Part of a small language model's weights: MLP 1536 GELU.
Each number is 128 + 24 x the weight over its row's rms, rounded and kept within 0 to 255. Layers, rows and columns count from 0. Numbers have three digits each. The size before them is the row's rms in percent of the matrix's.

# layer 2 attention query, 384x192, rms 0.061, rows 60-63,124-127,188-191,251-255,315-319,379-383, columns 96-191
098:158112134085151141105130145159159083125119122103152158149178109106124098130117166181137153116122152126105141086096181123125096125129126123107114143087137138134090098117147117096155142140158121137143098174137109112119154132124129120121144134137148142148070132112156138116121110102140148168
084:125119146137149152093096124104165080137152154155113180126134129091115149094153148128094114118103110117127165118109127093121133139135123111152094140124105141095120152134115107156133110133160126128090166117090113160121122108112096150136130122124123100137121106119152146107111139099094176104
085:110158131176129147154117111109131125149091138108143116118121174107137132139113098133109106136086118130122112175110129142114097140127142163155143109149130142131148124116164114113122102130117124124111154090120149108138088120104154129156104114147105104166142152093086141139109133136131128159
091:092172150121100116123103104100112121121105166144099126100131117150118125122129143122168153098129130097167125076200095113116076099137119151105125119156104127098157118099112123137106150131135096149144145106129115141123134119152111154105117122156126134156158113139162149121150152131101102085
113:124133158132143116123113127148154097117155156171184135151115145146141092142133129122128084099155114181130076109143107154107142143133103087117157188109112083131154117140093160146119158146116135132120123105115142105129121154163123169134138141118139131132062150130125160101125112121141150111
098:124134103123138134101144115151158123103108151150106081128106145098155104072145138132152107143121117184118086149097121096124172087101092120123100124148107097088117103100104158153180151121110123146086124122149151181138118147152119130102104147135136137107116137118154131147150154164103153179
100:129138150125118096156114141134107109125129111148143108200154080093134151149163110077126116109155165124111126106154137140111143097124117115121117159120154133127092129146133152097182103114142162118097089106114148154130133114108093116121127111076130146113170123137157101145143149145148114188
099:149123094087140118128145164111115155123130136182130145128137119051108129127109145143106137129160110095108107117096106090128112201164127162111144129101101148149116129145125151154120142113101144142155116128128119142129129099128104141115129134107137124182142128148155126156165137109143132138
114:147108116113109148105104165146153087109133146143153169127143126102114136114122128135112113128151113141099115144075089127127133139154112110124105141149100113127130119099145114136090131174162106158131146099150139121112164137134120080110143116145123141099090129160125108112140143124121092152
105:126130173090141145095113139155165162119147142118103175122144107083098185166170147104133106159091103149137087155121143128141145091145147120152107131114153110167134146101120121150158134133117157102138123139088137106113101122091116194094095128130107123162096104152097155166124124127128144105
112:124124147156158134122157165120117106145092112097131136174147140133110111071127102088131108120100103113107097109132117117124144110130149127164148111101085117145124144127132152127123125087132166154174169074128122062146147136144142136118146120087114152139087153098138103087128133161133097091
106:125195171108091142124111102145135175115125149110137142123151147104111149133189101155130135139109117115151146144140105109155114113120130162125150120146164128128153072101147116152180100151072109133135130164130112141191162079128154166105080124161125058114100112137102131125152137152119112116
112:170124131098136148135093105113103100118158155107179131170136154085091134110163147116127123113095108144100131102148153161111157099101152146088122132089140141164110165146129145162121117160125145149100146105128121128100139116116103109133116119088068126101125097077099138153106161130150119115
118:143104111151117107136127132132127098135089096150142122114123107105112146071120140107096131107162133105133133094150156137144136169089118170163143161146108139145089142139150182149142114138082139111131111149098139112099131134190136144136124149081106132144078123126118157123104130089125112110
112:134148161176127168146118137109095137128111085101122137137114127159134122100100118118135089161120134108104123185128110128121128101063104129143146113123128125135108117142177120116150102156123127142096144066096136124118118120137139149161167147111134121104133107114097127156114126158141125106
112:130132116133125067124105142133134148125127143094138113141139105119119139140123157118139147120136124113157061113144083166110113117141136148154134121098144104148119122146110127067156129128130118147127087102126141112082124131103140123119122166135114114155121167155165130126090128147102085105
106:080177156131156164133101092158078146143140120125132123103143073126084126184155129105126156109115152136130110172133145113140097088074092151136132140137163165119097127181119106094141103147107089150116124082141140145118111150145124104163123146137073139041179142159128139138108113127129133130
103:081142117139114144106129126136119145126119130097114122113128164150177152144138141147134136190104097122137110159177118114099141109129139181125160142161125129089157151128094125148135163159136180125120078126128162079096105075142130130105113133144151143147140096121116101113120150136115122133
101:135093132139158143122105137116114115141111151116118126091118149127138079122111097137164110150157083104096103141147128142133167193098151152123125119107070118103120098152094137081099069108108121127159137116069082131130136124122133150138146152155113149164113122171156146133113092120147161157
103:153122142092143161116148125142146118129092179158060114093120141154120129134176120146119133125139120169117117123132156148113054124138143113184071109128118140144111138095128147127126122125108120167119145132109140102114131168143093127143133132114120100133104142158147130144129100152144171131
092:111125160151132122166125113138127151112098105090138114134132119130161187112179123101090125180132139082100136132130130137165125100130131146147152154098164129119105176127125145094136153127128166138100075138122120105195103156157101095159139106117120108136164129086118132158140109175123090116
103:139164110140211159114153111130118165126133137074101142137122160173127128168172069130116159113091122084148115118082128130122082126106130107139120145087148146154115142139144123133123112095127124150117155076160130144152144131116098136083119130121131136132130127100128138153141140141144125103
077:127143157149113134092147129158118125105129131087094120117090133130109107128120142128106159098115090141142133145145155154127139138131138111104120121127128120150142121137089124081105111152120102103107161160147125103127174140124118123114114137132131178096129106090165149100123163096157114111
083:125150133128125155138127113086158129129092149167069138080135128150176147103088139106169096127108127114152117139120054116148061122130131145224119149109138119122192088147113125120127098150132164126086125150155147178145074131134113093131132127158138133140141116091099131117141116128093154130
093:095094136138136106142128160115117126106182154157122156126153121104109123091117145119114129133141125129124123146139103162113175181071123137133155115120124155091156136158120138106103135103087099103119115110085119141157111115152123109128123145159128112132109131141129134131155093113151125093
082:167132133121167184102106157150120090139113133131116110123113134182111137141177116083139150102140154156144164137108121149105110111091102105169119130119154148135154154132128132130116096105138160141129131109127099167112141095133092129138135137135126176103135124122167154130171098104148111095
081:121131063121085170112128142164147096144150111114145139165132125156093115155093178153127116092139172123159129113090118116141088118103119131100097097117130118148120160157149114157143162119145095113082078119164140130092168116114147096156111104164118101144151130112142115074122138117090151102
# layer 2 attention key, 64x192, rms 0.0538, rows 59-63, columns 96-191
098:121121160142113134165131121194151121131109123117128104165101160138124161119131121104132151128136161102138099165132105112165098127128073127152107152113140099143137151110111127116107095099131100093141095105172134132131161117122108137111129118124168148106104108101129108140154140077073135163
109:167108096122103132179139153155157143186131148155126097089136168147139092131119099130116177145141113133122131156127157097162115152111134158122138113086151076123125093107124089134117101092119113091121146114137129154136102094135202109092142141140146111126137148132143094155100140163114194111
094:159169181134114113102130144151115128175142130164135092139111166139122161124107145088104123137126111085108110132141125111097132153111133142158103136108098126152119111100078175118117143142125105130117141117147080143102112135131137092130135116118130086144121107119084115164129127134126165128
097:151083147106103071139158081149151145121160136105130075081085117136143142113157116151101160096134121105136155125153130156128118117126103106083124133139162139118132143163131076127192121138127132111067114165156115119186144112118146129168128139101145147072105122128139103124097146103107173090
093:144090114106155122163103129115118122134147124120159115158130168142129131123150181104097080165115148083112106128153142079103155102132114120126128139123167107146125125137140112102133182166091106128137148113147108174109125170076130143157145136085100107131098142157146150132122085191149171117
# layer 2 attention value, 64x192, rms 0.0373, rows 0-16, columns 96-191
099:144144162120122140108120123119159144120114139109117114111141164126114109110098129111100117151126123086158164127173137130141108119123143075119155118167155138151111127129125130146092137106142123100142156103109078115155110215144130116123150138109144071149155158102105141109099121135124129163
099:146178163083104111112109129112146164133149148101164140136139137123127155135148129161156113142110115136138092104109128118110100162167122113132065107140151106160105154145193160148127137150139110107079123151177103140149164107127141146113089115152114143155100122126102141174103099086103096158
103:147092124113102149115132172137129129133119127139176178125166143169158085141112144091147079113148108109159134152155195133113106150175153166154105100114096130154128124125103117169121125108106101155143121118157142127102121143149139137158142102108099109160163167133108110071164115114143136143
103:113132121130149124115147114148127150143133104102161129134115090152116137128120142133104106089121108161130137145116108121142188112124140124131150131101139126091136094143108130110139144118156159106117128120136118136122156128133097151140139123125140124110140099091206137085131115158112120135
105:125143156135088112152158124133101102132095161127186116180172134142133151133117115114121120109149134147099116096132116133111142097125139107129122120146132099127105100112106129136126119126152105146102125119150077118100167083159120133128133126153134136105130119104144140185116130135141159164
093:116144185092110096089120088131129157148122125115115144080094145130148122116127120127122140120123111107169125126137131129128171162110168132079120102114107139087100132114105146127088140136112112115161121135130132150068139105109142164135143157096145106129131165169115127127089117109098158103
098:097131114142104106132134128097091132096132147149140106135087109148121102097216132108136126154160135110161166108146103129086173131183130153091089112110135115157129135124142111148084127117139128148113097181125122143119190169130157156078095104147145139158151081115104133132128130126110155104
101:022119100104107147119124111127166168158099114122090155134125123140174133098108145145102135161132169133148142121126125145125140126040127127159170146142123107121090153125124104123112135129116163116162132165154144101082102105143098164122123119143117131165106118159143124125141118112122142146
109:121130103118091150144110180123110100156164131103170128145109130181104136096166116110130122112119165124118153111120110135157173079071127142116128103129122166113145140170076128153100163122125120118094162089108154154164140149105170111141158134149141106074100112136126121108103123098123129099
107:129148102131142137160114105117152133146148133103110134146146128139119114118167164155147122122111129142130125119154196113133131133142152089079110142112143128157133149152094102135123117116156100110144101126131104105111171147146116177122105135131118103144137123105125116109161112073147145104
101:123143119133145181108109141133131148126123120116108171132116143150142101152163142141157101124087100114108144102135159100126110136146141112097171104121127134116119138133176139101159144107120165096102146117132163182122096123122179082160145102170119133083122098134095115115118135148129169161
098:125149150110141141123168158101110103147156122120134113158130143146112108166169127114137144100158144145101160099085131123119140149124132116092090129152126141170130139126104113087144114113174165140127139101106136061097127130114137104149157162093122141113147087118154113145123157112103114146
104:129113155130111142119156090114137137123139126128109083078110140142123166154119116099117104147131113152107139109093133130116082184127149140179177110117097115178155110145118162108106118125097120128080142107180146136120156155127131098109130163133129125102131105118118127155106135103133127083
101:115125110132124121118115157143095091118130148150118155167145093134130090071109122167119136106153126135074147147174084136120133157074164129166117135101144113107103108112134117136116124145139133103168193149138116135141139114166141135146149144124101126092096136137120118140101115128117120082
094:124129123100119152126162109136127144105135112164105114133140131085143111132084151168148097133126185167154084097073104125100113095141147139142107136099157132115126148133105122137129164116097104110154123081102127136140141132107130095104152169149147140109130183120125126130124134132129122163
099:102104185142124141147120206167155131104153116146163116113135129148123158173136115175155114154098087131068087134156122136184115130114127149125149129136172136166114144123141153130128120155150109128066126131157093104145118123143183106154119100084122159096112093134126130133119109117135148130
103:164132032103127127110129180106133136128112157115125157109146143130119115123151119139157133112130149101104090096110175133117147164142116106151136167148123123118134112125148114126170123159090145155133181170122121120126147121120131131108110124124149128118129107160123109134129105136149112074
# layer 2 attention output (transposed), 384x192, rms 0.0507, rows 0-15,64-79,128-143,192-207,256-271,320-335, columns 96-191
078:124151101180149086119129137140129171142110158127157096126175109138120119144166107130172096150157142115121179141106110138128165113130152182116130123158133125110154112103131191110150149129098118093073164093104058127113126101157127105144144127152153143129134163084138112138122071135143165137
086:101064145132100108086116136116144104140143120117139156161151092104114113137161120144168169108133172116119160089162162155113085100157159148074096151135128158107099136087122106174101115107142117106094136107159105138091129174140100093142126172145147152139154137152125121111092152185105170101
094:098103128141088117173142089124119191090139126079119086112159137099127114129138088146084138103113120144126183131162106164135177109126179139132086143114147131113143154173128165103148129151096162132112108172155136112162143121141127145134137083186142141126169119105107086134100155161118138173
076:106105142079124141143136128116133123120146114115124130135106164123188157154081151104137125157125081110153095142091135104125111161080081125130151107117160105118058150152134115120136103149132151103165117124145172106170130084122163163102063145121118108135105109153105137125153094089151121164
080:101134127127134082119097139133153115134139108157105152158155103110153150077136136155174114127162147138132072148114135158160116151149121117084110121154100116113108126142148082129096107114124184135149119120148130128132109127157112132120130148128158135100117129133120135138120108103159114098
093:150126123109151126165139126112119132111114180085119124112190136135118091142148089136096086137100135125175185140147129123104141088158142132101114169113141154136120099109122146120158120087154088092147117126138105122119148134128118116126091080146111150165146101121125134135135104123163154153
082:093102132119126123151111134143110107115119089132130106083100150117202184093109150115131155134168111154080128124124129102148106071120162127130110157130206162107091139088115114099107117117097144127178130135171121144137108137145125133127098140082124134132088101142121162097170100106102121095
067:088089122095120099115140160151199113108115130149144106157132116100101078169136148098135152118148126138186147109074117106097141108135120122111103135177145097106124081132150112108095100149144094139165108147110140181096135144143136091161083099120108139138155184153141159148106139156098148170
096:084127136122155151105109142140173127056140112145150131120129129127150109083105138121131140146144113154124087138107157136156128163139097098150137111187135133142077109102158106087087110107130115107141101108133121155102107120124157141134111153084125187144092109134144182112183089067149126110
084:119090134115097129099150121122120114143136108091120142194131123113138109147136152158142172159124136127140107105163138143116100126158098145098155146149130141099071087100119141143084106118168079135128170126099148134063128148095133111152122134137148156148133122164167142132134115110146175151
085:078127131108047135124128107123153073152160118151134103141143142084146159146091078096116130136114146142132119119143100118131134121119124111101091120133150155091110161102146124138158136124122130134122134153156136120096106119088114142098110129146117106113150146141094124152082201163117113162
088:126153122116111146095096134123150127169112124166135161109116122131176122124098142144101141130134132122129150202117135111124122182130107113126133108136105093131115125109156111107146147092166163118169136162117127106126083082134152141102113146106138165107094136176087173131149136089120118100
085:132159128119166116175115127093115132123112171067107108099133149153121133081170092156115153140149140135125183110133131135098146093090139164131124143105113152138146151133102165099143117113158065142160134127141116125114175132088130113133135134149103084132151106122156147116164098124112143125
079:146162121145163099123127105122181116125171173159112123130118085127109105152154064143148108089101134156184055127089114149114157169131085097124120121092151106146144107148144130137087076139129123111122148133050093160153116118113083141154143118090164131106105140119133160143117128145116160109
081:105097140161165178110135093113136112140088093089146143143155113127095119108135144145146117140164174118126168125099161132112088116176132183130144150132068090160188134146130127118116117158135127133094120132116119115114128152147109096129154096175134122101150138120166103102162146133124165163
086:155140158076100125165101120135145121099165126146115137130129135125153158109079178108094116108150143098102146153118133127172088109078109136127093086165170139121082154186114101106123136151137156133117081144158146139181075149122140138109130215116148151115119100134105103113146110110166077126
096:140151097161150107130133082125113131155180111148099119127136111137185142159121128144150132156128096150133141089102092168136113121110168139145109145137112118176141165147108112169152107121110148158130119126181140122132124133115134078121113125131143126110101163110131141125110168149116118159
112:132109108141132140109118109108082124111134154146111112168143136127139117158093124100123088141144123162157104162165127123135105162114123123105172083138124081136097111128142116134150139116151158122132143112144157094111123111112142160118116117114186137099157091129102081106115124081141114100
100:164139141143115074143148129150113155126124095120085117136108167098155155109151117115125142114152174109113127142088137080167127109126143139125157140101111131134147156113115150145130134142147127071129155143139124159147110155123090164121117126126133107084130138119115155145083158156147093132
120:151175119096121096126135159081142107118134089105105146117067106107140136124101124137141133161164147093097138104131109100149111123128091136175148160137176136132109145092141104142130119146163119143147143137101112180143145182104127129092145124107142118159099141171118097159126184165160109136
119:099116104104135133139090136149144150127137159134164128093140129092141092138138126134099153169101147118113125171155119111120156178173132132138141139139103122117169136118117133162100090126111112100126083086108148161128104127157178110138135104129138166156126116138115128113137118107147119136
105:152141096165105150112124109155144116138112126120099121113097139115139135156120117117117115118132127139171135108111120101169107135119120089166137146129138134126128123119172117106167160145157159147111111145148130109159137147152157126089118094130115141162147202107177116163129139123111109118
110:161133145155093116103094126171121096119150120133122148139095114113118157124094122124078119141150107146146151131119138118169106167102121053159103111157191131131126103127131117114172176140126167163126102099137162155146098098111123138158136133108138137108130152138148138141153115107145145126
122:210160154114103127105139079101125144070152166103126130136104113135124191100172128078153119117099132097111140135083109116133111128120108088143066128131131112148138101119135118069166145136084093137072118129140136121090130148106127128139149138152135111121085129101112132114124142127125114163
100:094122111143111077103121102151178102103119122153135126111141107138158121120119138128089172135159102124139132116162127144138140073188145136150121140140151104119128135145125135118132081124128110066135075134163105112129094144190142154124135107106090125132118153116153155098159120124143137118
097:119138100144135140095140133138126126108154126106123113123123101145143131141137118122133117120129143128132111106138086150099107197146142118152144147161145104098109115123178104158099124127163179111152193067102133121094138100111122127104156125140141140114142141160139092137091104105128144125
102:127126128099095130146149143103148164116105114124107124127142138132089145099118096125137124109180122158079165115121111106134131106130111121141108147112142138159098185137101116120095145146137117126147090144110106103137104129154133166105122141104118149172163093121108114164116125125134106131
108:110131133168150142140147125138133109131145147122155114138128086117148133111119108191152064171103123106126116137145115098147110074112162126136128145121123183126136076137139120124115140080112099117076120123100109136128158115199140116081121120138122140146138127162110118142116103139135107120
121:067097138125129120125145157172124127145099110137158139126101112110109116135090144160123159106164174121131113155184152135143131071166149110145162118133135180124162124114129121165141084126127143106162131099123116097100126086147118146141107143103143121105108127098160128136188098143169133138
106:133113126081135150131127167073160149115150124118119125097123162106123147121120115136143152131107132118127119133137095096150129157145137145096172124106068114123154137109111166130102134108114085132077131083112138160113109129100146185118122116159087204132148154110122134118140154122156084126
104:146132112145145111118120115093109115150167081094102102132151150164164151095138144100149156103152067152172160130084121103153103166136136130144124157130124087123114102106180111121130122127149042123122183161151127123160149121113104130145168128128111142122116116158131110114097155141164110126
104:148170129108108114132150112092110156131127126123120160147116108096084110118093153094147141123160127115089145114127104135162156081169109152177131096129118111131123100101165119137113119109122141119136091093116088103141135129138141123109151133131203122137126130160125109127130124114100141130
105:159151116131139134110123106149136103108136056104115150088110116142114106162133162108172125108110126122125188110148106134160127147095128135161138142129075142133176129089151162153109168135145094130143166103107124146118115071164157117140148168148112129139105118115127178104130103122147167130
101:153142127110124114110190128123146143158130152152109124130150123099145100119103106117144110157136110137129153097123186131158073134108136176142151153099095139146125092124110150157133117144112163130136162127140099139127088137151099091110107144154167133098144164102125157125137134129157134104
091:135104147120135126138096196141156149062165120129149086154081127129133100141114127140116185089102125115126096116131087153105163135133179119110119172104132105144140130130118138099146098134136136126125128105094144111170127087103128166142127080151114154105128083095138076103080123115130143176
103:098101127107139176136133103129136124130128130101156119142132129125122163105093121100099163141118135126111102125136133105094152123184126086145161117113098117116090112172083096110110143100170163140127105178126172135133059160163158129108103073092119144127121146170109121131147173086119098135
097:169169122136120131090165112149146091152128125118123153136152158150117154126128148182150120122101159114107111160093136155139114123162133136137137139105138139144128125116128167107118091111119131151115108159131128110102123173155156139143099195136149121088123131120159134115131159151156160086
091:132113148120120105141081137112132105092158104150125142073174119122125088147153125141112116140139089144125150161100101148120150118131157156135141107132135099127116091144144152145141121140134150088155168105097160139143109089145158150153113081134088125140148137129066155089170099126170155117
092:157151150151072170143154088126116110103116085129100152147133087145113116104141118163087122153132114116129143147127129105101166082120142166115157101125066119175100174149101083124169129119113147125137114135154119083132083160153182145160102122093134145100079132164117102072142136093141157160
090:116142120099152129104150110152142121163102130076099189151114125133122147125178130152139110125101090122113175129135105130147111125138117116136112149113084135121089137151103134134115153150129132181137127122122163160086074103110134142161122142112131091116151145130122166110125156107126130168
098:138118121124110181111104097147129092125122149154117098123171106170108123106117115167129120166150162125125108141131146138111122133131130090121117112126124136125119128158132118111119146108151171126129082131141141108119142169121147158081103139074145127082101180088106119108116121120196126115
111:135098115156099136123113122147081122129115133100119103143142156133133170112132125159099165120147137132145113102133124140152104120181148128126163107123136102078100151130158166148099078120156156128108106166134081136064168134135118115110159166139179185128060143135128134137156132135171131113
106:084114110098104121155120148136139117181121135155121129160130119147087143151125109130130109107134164115139093133085154144124117176147161135116140143067113172134140131147123111116147140129126137154120144155139151112125138185116118129116151101132112136105167132144153099140094169160060114119
100:133110148154121142117110044140107174110106106128136168103151099140128147142129137122109127158166153160136148135124154120100154134135160127128116085124089122156087101137140130117120138166181152091155160161118130152127080160146144125107113115081148131131117127172123154152099114091142103139
101:124102154146132135163162097071099152140113125092137114112141077121134114136117105135147127121190106156100162079144120120097133112107175101153119125115140112127103138128103143127136144147133103124156129154099135114148095119141131144081100122138135113124187123144123169121113121114091115093
099:119162094124171111089099127144165111144148152109133156129127168140155152120119100120141141149101143113121114110117142132131096094175121146146109156122143146143131126136131173142082075105128118162103134126074137167142129105119118153106106154167137096144095136119141152127131149164125166111
089:113112107100135123148112143136155097128125122149156101119110147117113076135095147158115183121159149136128169100157148131155113130113130156126132136125117094108137106112177134108103115151106124155143095089146159153169125104108094096106127153176091105114114170091123159149141129130175183080
094:120108143097103147142131097165135126137131133136126149157087139141115151063091124138111114146146119146126149144159136135145093118124108122117132137096104137105137118159105118114118163115123188139130099162159167136112120149156095137086114133131151137147124136131145150127139131147124098118
106:133157074154125123081096090144148105132116126128095120097122134116108166123126166098132122190138134132128128108127094138148102125128140126156151121170114079112144099140185135188135128132125150139148113124149112102134114152195151112134147143130135134109099160143111093112112111124151144112
116:089117131140146147131121150133108099159150124159132122138145120092137127121115117123126125136130113150134228102161139161170122132151104112139125172124114151139135132144120107171118194131110125111130163131165121148145119132133145085130130052136105112098146126136092130120168112103120126083
117:135109139113128147106144142126124144133151100112117167163116146159114135153104154109108146107122153120143095138100118152108141131152140093116105108060170153091146127117113150142110143145129065131132142119109122119155135136124140159141108122152116116128092130142175082122080159134157097159
111:133158107125146146109122119134118120130131134152138130124115148121159124129103131158092146135088153121109088117137143117085176128174152151140146116099151200135167110155090121112080120143137111082090100137121100159130105156143172122119128132119117151118112101132156154131160151143137105153
111:183134064135110125116146139125115123124111148097125126172076106099129126123127142168098141078150099117083168159135095144144160121111174104142120153116146120084098139093146142135128129123154172096164092134133102133074141118142129118133166149100142125126133108148106120142170120139099110116
113:136160156131137100126110159142151114161112101147111119059151108112118080110140151114127142161104142124143072128118164111113140140105114176118167137098121131147134124139134116138189163141167159093154136151131147143144143131129107125098120136152107137092094153118117178109126166159122178107
111:132164156150102115101114128176098087106128144135131142166143132132153106116145128103079156120174136131146165099105101139107148145141142119120173124109080134113147112108126133150151111167130148139113133132149124106114086124124176132176168104077117159107101141126176125115169131128144136129
112:133141116109129145100107155104111121119114109140097156122139154123148129119138140117158134142117127110128110139145126113120137141141107134134160135161068096115142140132087119104155130138142125134134092097158146110139083142111144155128128157131109111107119155118064139104119155109138138167
110:175075086143138131123090099154143089073139160148123123138174096155138115135122112121159137139176147155118107163134122110141104141125138169117163143120135125141132113144136122101154123136140149119123121152113094103121134188119151186128109153101117167093112137123107114120117126113157107098
117:151087115142092124132123140130034110145131147121155138133163121134120132143156161165117152091119139129149166087154137151127125106196155106142131126128131149098116154166128126177117076088132143097124114140136097161085138097115131109168125134172117114098085074153142157144173139112103113130
105:099139094113047135156170168121141150149127113143094130108111116168129110152146129131139108122142140160105146139120117128100154152133128162136116135077142145135132114150079131146131150128089095109134109116105151159116139086138117112136151108129112139167144142165101118118130123174070129085
100:100113170156113139138169077128113141129124102153141171131107136177144103057094122145140144133133118119126080139121138150126145121138140175145157155119097151154072126161109129147131155149141140063151138119163094132114135134143115144111110136120122203086122121152116151166139093122128109118
116:092106159109146127141132128094114116156123148118144098111084097143141116140110122159165127153147095111128130108143117112117096094119179106156105142087108115181123143137146136115114148119085091147112180152088136152146137136172125140091119090129136142131169099150137132111124149106107143129
102:135129082125120155120150137093139154156116150128118158121118187102174166123132140136136141133117126098115149132125133095174143093169100157121103138127121125131116150093104151111117162128138156167129124131121122166056101113104098108106099157139123118149112134092122121137176147158117095152
104:134110115104162103156099129121141105081118100116146085151138113138123098084145135145159138120161140168117156119126089116160138120139135133112171123176109118153194122115181111097135107138146138122148134146139163138150142153111119145109114140137123097160128129143092123100130091099181158077
111:083126123140131132154153143139128158121152079113118131163151099114126118104124108125167114118152115134120154118129128132186132080156127153133176128117152171128170094136125100116139126118131132079092129126092085145139137125119127117120127144095129085115170111186142174111086111141090146141
101:146090161127129141164110131125158166126173146124116102127158142143126171104133074140106158114152145095156144134110088133076163110144139173119124080112121155147109134151119133058098100156106143144140117155144132182133095113139152135128093134153130152114159129107166112107159106163122097105
105:177094115159060143111156092113136139128114161088150107142142169085122100168118153146117117137116143141120096118134120160129138155141134148093113117143115117132160091105123105158133137124162131124101138129102147152065151131096147144114124094133157134111145126143127128100132122101148170143
073:131130156157145126140152134101121113097114150158145135114171123120100138133130118108172102096145137134144156154168114146128139150123125137111116096149065114128115154176124121093141099122124155130151130146118154170133074113104136121140127137116175137126182103141104135117089113133153136092
079:192155149121121136118136106118095133115104117139130097105103139151120113159101161126098109163132121109116180134111155126136060086081113121139123094096164092107132139126105123120162129128147142186162128100145154094117102118103145131141125164104140130157097130110139122137136095090192142104
103:108149112139120112128118163126122168112109135111136169115121162147121112118129150161162149128128130096140146173068145140134094167090149124113161125124098099113165144149108127085139133089112125063137149125111110095158071116141115092148119129150100118114114113128127124152187104116126117104
093:147120129126123153159124133193107143152151110138161125107103121100149175122145112138131126101152164128142111134117094138136119112091130124117147118107120126144121150110118105178142130141131150154110120158140122133130181132155158148077183116102141136102133081155104124115124155130132109144
088:138175137126110119151141112120113124186159145118107120092131121091109134143107110087143091115121110155131144110155094083088112136098096117167147121145180120188191124135127143154119143167163110168134152088124127154089129123129139112107143090074152105095096158129095130114132108158103126114
104:146145112197120135171129104128099160136128155100136066107098178141130160123150111189125083150120114118125140148127077105130171075126118108125109111122144142109150098083098103099131146094115159175120127111132156114103136110137126156067123117096137136137124122122131131123114142129145149146
095:074132132109132096170112149096138142110119113136111149101150107129120113111119118153114163131132105131153160079131123136137136115116114120170119088146112172144107167149095143073098113127166131105127108083138100164182142101147144145115116166125084175172113111111137129135152080101183106102
078:168100140137085125092156097093134117174125141078094098127129174133107073170107155124123131121117110102151143141128163138140116119131113126105127133137114099078117066103128143164135150108153067158112117114106128102089161150137180160103111091118180169125136136152133112113092117086159173153
110:136112106163114147142146129130119120165156169117120112135102157187149098159159144130122131116141127105092135108087127112112098109093140123134152107115166113136181122038123112193178135104123134168110158144134137124086119137121147135065154138127142116115107151163171122123111112139128113145
106:093090118114092153152105158123140163145105154123119144137127110102166115126179103107083146111169181060153141165126132133128125120146102091153132130141179152127170185099131132137178130120125109148085106128132157107140111168137120122151124132109108156087070145127156128161107154168116112122
091:140112127077128097136136105123141120153089130157137110134141142153150168074156149092124188130155119123146142132122156125135124098123130164155116106136143146124090134164135139111160141128128132125150086111155134132134135093143145121189074164137142134144127120111131132152142097099148101105
098:097098099124090138156079159081126152138102143133111140104116149154122067126131118152123157116119134152163137152110085131122165086119179147126148118116099146129146133166103149131110114086091122096113126129144118110165135150154121134133131098128126123107144131103071163133116165144121144175
087:132155133144156118111122094177107139126114130091164145145106175114146142127156070123110125143151142122122120144130126159117144172093128121137150125111130124119098099123143147166174149129114118118105109134082152121107146136119101117120119111161082086167115130165179088135108151123133144171
090:102110123097164153093117143137164105170101112172145105134125110143118085113086139121121113112142136116119110101091157079136084191094119162135139142130146113133079139149122128162100100147166118120135143151150129151129101132082126118134165151108103106159112100105136156135156110103113152126
108:128168155129176124151105139150080088149148153167124137138083115141126114122137125125124111071117142162105089102079148087103158122091100137111167146116119138184147139130085134160146096114125147145112128119158146162132134096105116133138118130139100081126132107111153164121108145130121112129
106:128116139166122080122113132131124144182112118103148125106106092153135135106143146148091073137131112087103123152109095155137143107124148142145095105133158141116121119140124135128112113147145125121128083080102143134114126127153121090132179152078123114130102142147171137135146110118134127143
110:095158101122129146122102119122118103123152156110109128107126127130139143106114114123122129146112120139092122080109127103114116085097103127176131124128128136136123108105118138113170132115133147173116131098191122122127144107143176140085139154079096129115122120116172166135185081128159120082
092:114136101127134121115142159114138154100096166129136125125160079131133109133164140125146140121106129149129094150166117146105117125129137122097100177166093120137110124124158133189107142156100120101136137101124134125120115143121098098137204155129158106150153076132117085131119091115082129118
100:086120129118148172150131116115140113165129108162099112140139144127163149100164098095153081141100111137175109152117116130115102163135127124147143091106140100151081104150128093139138165156156111127121115182094166123146119160124122143154118130088120142125171136182066113106139148153084126122
110:125114118124146155147108144117115114079095181079128153179121151130092162141094142167099178124135157116094122117131126141087154095118157119155125149137099119137161121118131160117068120137099124139101147080171102136129104103134128130137116136148141161081094110078147137136135104105164101118
109:114108102088153145142138149101180126179086124138117124114176137124121140121131129172163132121093113141162102139115142148178144126118119104117106110144138127110089095172157141067106126126112124084135105168106126154136118146107113132141123162133151146123172155142117145146116126117093140109
105:124139163139118115153127130135169154100169128139097109150107095118091071150074142135134154144151144086147125099138142140128156147145143149102163076117142157105127107154126193144112106153130117105155118117089103106188153176138107106171102146148127114143119164084162110124155149141126093065
115:144170142134098143141124139100156129101117096146078164123144140143125128137160121111132116115109110150177149155133125120144140123119110144142099088146147082144091119135130108116184135146130162100135111174131109123118145122141088164114105140107136080128206149101069138083155177137079128109
100:107149122146138117143156151141125142121143141112161099137111110101128162122067091086101120173130126093125087120126113138098130120092155117120142141141110136133161118103111148143129169140133161138122146116146128122135132120126127092140174097136107118139111120121133108142081068142163072141
105:157154146130152100102101137145122149160125088116129151106174097087144173080105180147095129136144152125114109074127108150154136090147124099136098129195109125119124101144105119112129094130159179136140106108149132129172133123142113150116104121101137130158164115117125164169150083102134146104
097:167173132136128113144139154162076105107138142131091109111164125161078107130125162104143123109124145139080105073127137136094135149106103157123188144133103123100165115124121118153108161194127139124145122142154105169120135126102108138123167119170163088149136088105146144079129131143157133117
091:157184106146139106102117145149122098206116115126148132145109158114120137146154150078120117121124094106160106159107145137166104122130108100125112112150138108085138121141179131167171137124131162102122151105097116097101151152111161103116142111085088117085111154150147085078135119144114128192
093:119119119152135128123137104178130114140137140087128098143080081133115156141132126126135127124139141140136120122116119119064142140124146109138156129110165121122116140115133133141185158140145150136135139138162158105127124111118131084132173118110135120115137170123117149129075080147122142152
106:153111189145090077131104123111136143077130180123136131122102129135119136160165110111112111155098082139126148182180122132139155109140162166112108112133133148108148144112106161114126091143102108109122097134129083093081125119161139166167107094119162133155136116116110098137138173152126139141
087:130136118120166147141133089117095140132079177152120124075135093110146194160167178120138139106103143144154110136142131097094123112124146102108100180162149100135131140107149103113133132072131135093140163142134155112153141150172101142126155097159160124168111127142122135142132142133101143122